config.toml
n_layer = 8
d_model = 96
n_head = 3
n_kv_head = 3
head_dim = 32
d_mlp = 384
vocab_size = 2048
activation = "gelu"
norm = "layernorm"
norm_place = "pre"
norm_eps = 1e-06
positions = "rope"
rope_base = 115000.0
rope_fraction = 1.0
qk_norm = true
attn_scale = 0.383
bias = "all"
tie_embeddings = false
parallel_block = false
extras = ["local attention windows", "capped logits"]
init = "orth"
init_std_qkv = 0.058
init_std_o = 0.0145
init_std_up = 0.058
init_std_down = 0.00725
optimizer = "adamw"
lr = 0.00253
beta1 = 0.9
beta2 = 0.98
weight_decay = 0.0
lr_head = 0.00671
warmup_steps = 581
schedule = "wsd"
decay_fraction = 0.426
decay_shape = "linear"
final_lr_fraction = 0.1
batch_tokens = [8192, 16384]
seq_len = 1024
doc_mask = true
train_tokens = 105000000
steps = 9120
dataset = "wikipedia_en"
Each number is 128 + 32 x the weight over its row's rms, rounded and kept within 0 to 255. Layers, rows and columns count from 0. The size above them is the row's rms in percent of the matrix's.

# layer 5 MLP down, 96x384, rms 0.232, rows 64-95, columns 336-383
size [103 102  95  99  94  93  93 102 101 101  96  89 101 102  94  98  97 101 105 106 102  89 101 169  91  95  95  97  97  99  92  94]
[[197 121 118 113  85 109 177 144 135 163  74 104 139 151 180 197  79 161 178 108 125 142 101 109 130 138 199 149 154  60 177 122  82 158 209  85 134 132 134 128 181 128 126 101  93 124 138  92]
 [171 120 170 166 233  61 124 212 118 146 115 118 128 130 122  76 182 120  39 159 101 143 135 146 147  89 118 105 122 160 137 124 153  61  87 133 109 110 150 184 109 152 168  87 184 144 144  88]
 [ 91 114 104 180 206 145 153  66 150 175 136 185 177 143 110  96 185 142 194 129 155 124 116 177 110 174 208 149 139 111 120 116 113 105 220 149 129 141 101 163 126  97 144 128 160 148 102  76]
 [143 139  89 102 130 168 104 171  86  91 143 180 120 142 156 114 100 102 155 126  86 146 173 131 134 131 137 121  84 136  49 193 110 165 151 174 169 111 108 140 115 144 139 141  54  96 123 128]
 [102 145  85 135 115 141  91 109 178  75 108 193 175 109 113 136 141 121  63 141 180 143 134 162 120 173  87 142 105 130 145  90 156 117 132 140 107 165 147  88 159 101 188 107 183 153 109  83]
 [116 149 189 134 121 152 141 186 113 142 108 138 175 103 134 143 183 119 126  94 115  96 121 137  90  81 146 171 154 104 114 100 150 141 200 117 161 133 145 174  76 135  65 180 179 104 159 123]
 [104  92  67 132 155 102 110 127 157 148 172 135 174 191 126 136  99  86 147 150  96  78 132 126 132 132  96 173 146 130 104 134 134 172 117  92 184  79 102 124 144 169 100 155 149 122 129  90]
 [147 134 110 153 110 149 104  74 112 113 117 156 103 134  83 179 115 157  72 146 225 137 152  73 144  88  87 166 141 135 184 126 138 117 202 100 120 114 133 120 152 132 170 110 157 147 142 153]
 [127 119 200 175  55 105 131 142 168 117 104 155 120 136 158 128 144 114  97 132  86 142 134 102 175 146 122 186 142 159 176 163 145 181 142 153 139 151 115 153 111 146 118 140 122 127 215 127]
 [161 108  88 120 164  81 143 173 124  83 103 159 183 142 113 100 151 164 111  92 116 156 120 199 124  41 156 115 172 112 138  41 101 169 147 100  71 104 111 115 125 116 120 116 143 142 162 116]
 [ 83 124 187 101  90 154 129 110 114 152 117 132  97 143 108 189  88 150 107 105 154 152 106 112 107 134  78 106 125 162 134  97 125 118 163 167 128 217 136  89 114  68 110 134 126 112 179  83]
 [ 78 150 104  97 108  48  88 158 112 124 157 165 136 114 102 110  97 147 101  86 110 130 134 101 172 119  53 156 159 140  87 122  96 129 144 130 155  70 108 119  95 184 131 210 179 126 125 121]
 [137 147 136 163 172 132  42 120 100  98 166 149 101 127 142 113  81  73 155 128 194 158 155 114 155 104 137 158 116 116  74 132  85 175 107 131 132 179 160 139 132 152  53  90 120 110 117 202]
 [140 165 123 168 146  68 145 164 107 149 127  95  98 146 172 117 175 100 156 125  97 117 132 155 105 122 113 171 116  52 134 140 136 149  50  78 140 127 114 178 103 174  94  82 141 166  93 147]
 [107 117 111 121 133 138  80 125 135 143 133 126 116 179 115 154 140 166  80 121 104 167 144 126 110 118 159 153 107 145 125 102  68  75  35 139 102 133 171 151 122  90 103 105 125 167 138 125]
 [174 121 151  96 161 121 114 153  98 137 112 182 181 104 111 128 133 105 157  99 115 106 121 145 132 116 144  97 182  80  98 122 127 149  78 184 152 148 143  99  77 112 166  87 155  74 126 129]
 [104 135 161 203 135 142 111 122 133 156 142 158  79 126 101 123 101 119 124  90  77 144 174 173  68 149 105 153 130 140 127 133  92 138  65  96 122  83 104 143 163 174  87 126 132 133 125  95]
 [132 197 116 124 108 142 138 107  79  74 111 173  88 141 125 170 155 154  74 143 151 110 169 117  85  97 165 153  83 205  52 221 143 176 132 141 103 180 149 136 136 102 171 120 125 121 131 210]
 [136  96 143 177 135 129 145 164 125 130 147  61 207 132 111  96 134 133 124 240  79 153 173 130 133 127 138 135 150 128 124 130 219 103 116 151 156 119 123 198 129 129 114 144 126 144 151 160]
 [118 152 116 154  78  87 106 161  94 139  94 156 117 105 132 108 128 130 150 157 108 121 105 163 143 119 125  96  79 117 136 122 106 115 113 108 127 120 119  92 131 135 156  97 110 133  65 186]
 [160 100 156 131 126  89 148 114 115 165 116  66 121 114 153 107 169 180 212 123 170 142 119 101 132 138  99  96 136 105 181 141  87 153 182  75 144 108 118 177 111  85 104 124 112 160 134 150]
 [ 74  66 118  68  63 163  95  97 178 121 122 135 168 144 189 115 137 175 168 128 120 130 164 122 160 134 191 157 166  83  93 161 122 196  64 107  88 137 108  99 142  88  99 169 117 102 151 155]
 [111  91 118 117 146 116 155 153 120 108 126 123 154 109 144 160 155  88 214 136 166 134 135 147  95 102 183 153 115 117  75 173 122 121  97 142 131 140 145 118 106 184 150 128 147 137 161 173]
 [136 163 153 140 167 136 143 111 105 137 166 153 173 131  72 125 152  89 192 116 131 102  83  96  42 141 139 163 118 121 154 164 152  76 222 152  82 130 133 137  76 124 132 194 105 121 134 122]
 [136  94 128 123 104 184 108 191 113 126 110 145  97 159 124 153 129 148 113  93 104 124 141 136 113 117 132  90 172 143 124 190 109 102 130 144 107  96 111 140 132 115 130 140  80 115 135 132]
 [141 139  87 129 111 123 165 125 103 156  83 140  74 105 125 106  77 157 192  94 137 130 147 127 102 119 116  81 116 134 166 164  71 125 176 136 100 126 135 185 117  90 143 149 128  91 122 139]
 [145 157 121 168  52 100 184 112 115 153 136 167 125 167  84 117  98 151  63 163 124 113 123 113 161 117 144 151 138 171 104 125 147 121 148 177 132 165 126 160 188 103 185  70 159 125  93 185]
 [151  76  99 129 132 183 149 125 116  97 130 123 131  77  95 130  45 118 140 107 174 112 162 140 108 102 134 119  88 139 119  87 125 129 118 122 145 183 169 152  89  80 190 130 118 118  97 172]
 [ 99 111 121 144 165 135 180 125 131 121 160  84 180 153 143 192 126 106  94  85  91 136 164 147  96 139 140  89  96 119 115  46 114 156 163 142 110 149  99  63 111 115 143 123 116 133 124 118]
 [ 61 179 108 104 150 181 142 118 164 133 150 138  92 167 140 150 158 124  98 142 145 141 132  76 156  78 150 142 108  93 130 191 106 119   0 150 151 120 142  63  96 112 137 172 161 166 150 141]
 [113 170 103  97 122 101  74 142 114 185  44  92 102 159 104 179  69 117 135 106 158 155 132 117 107 129  43 138 137 146 161  96  87 117  72 121  92 115 148 207 135 121 143 121 135  67 160 102]
 [ 72 134 129 124  98 137 144 137 143  94 131 149 106 171  86 122 110 112 193 189 142 103 115 119 103 120 138 133 118 169 126 124 233 107  63  88 109 140 167 105 159 120  93  89 153 177 146 176]]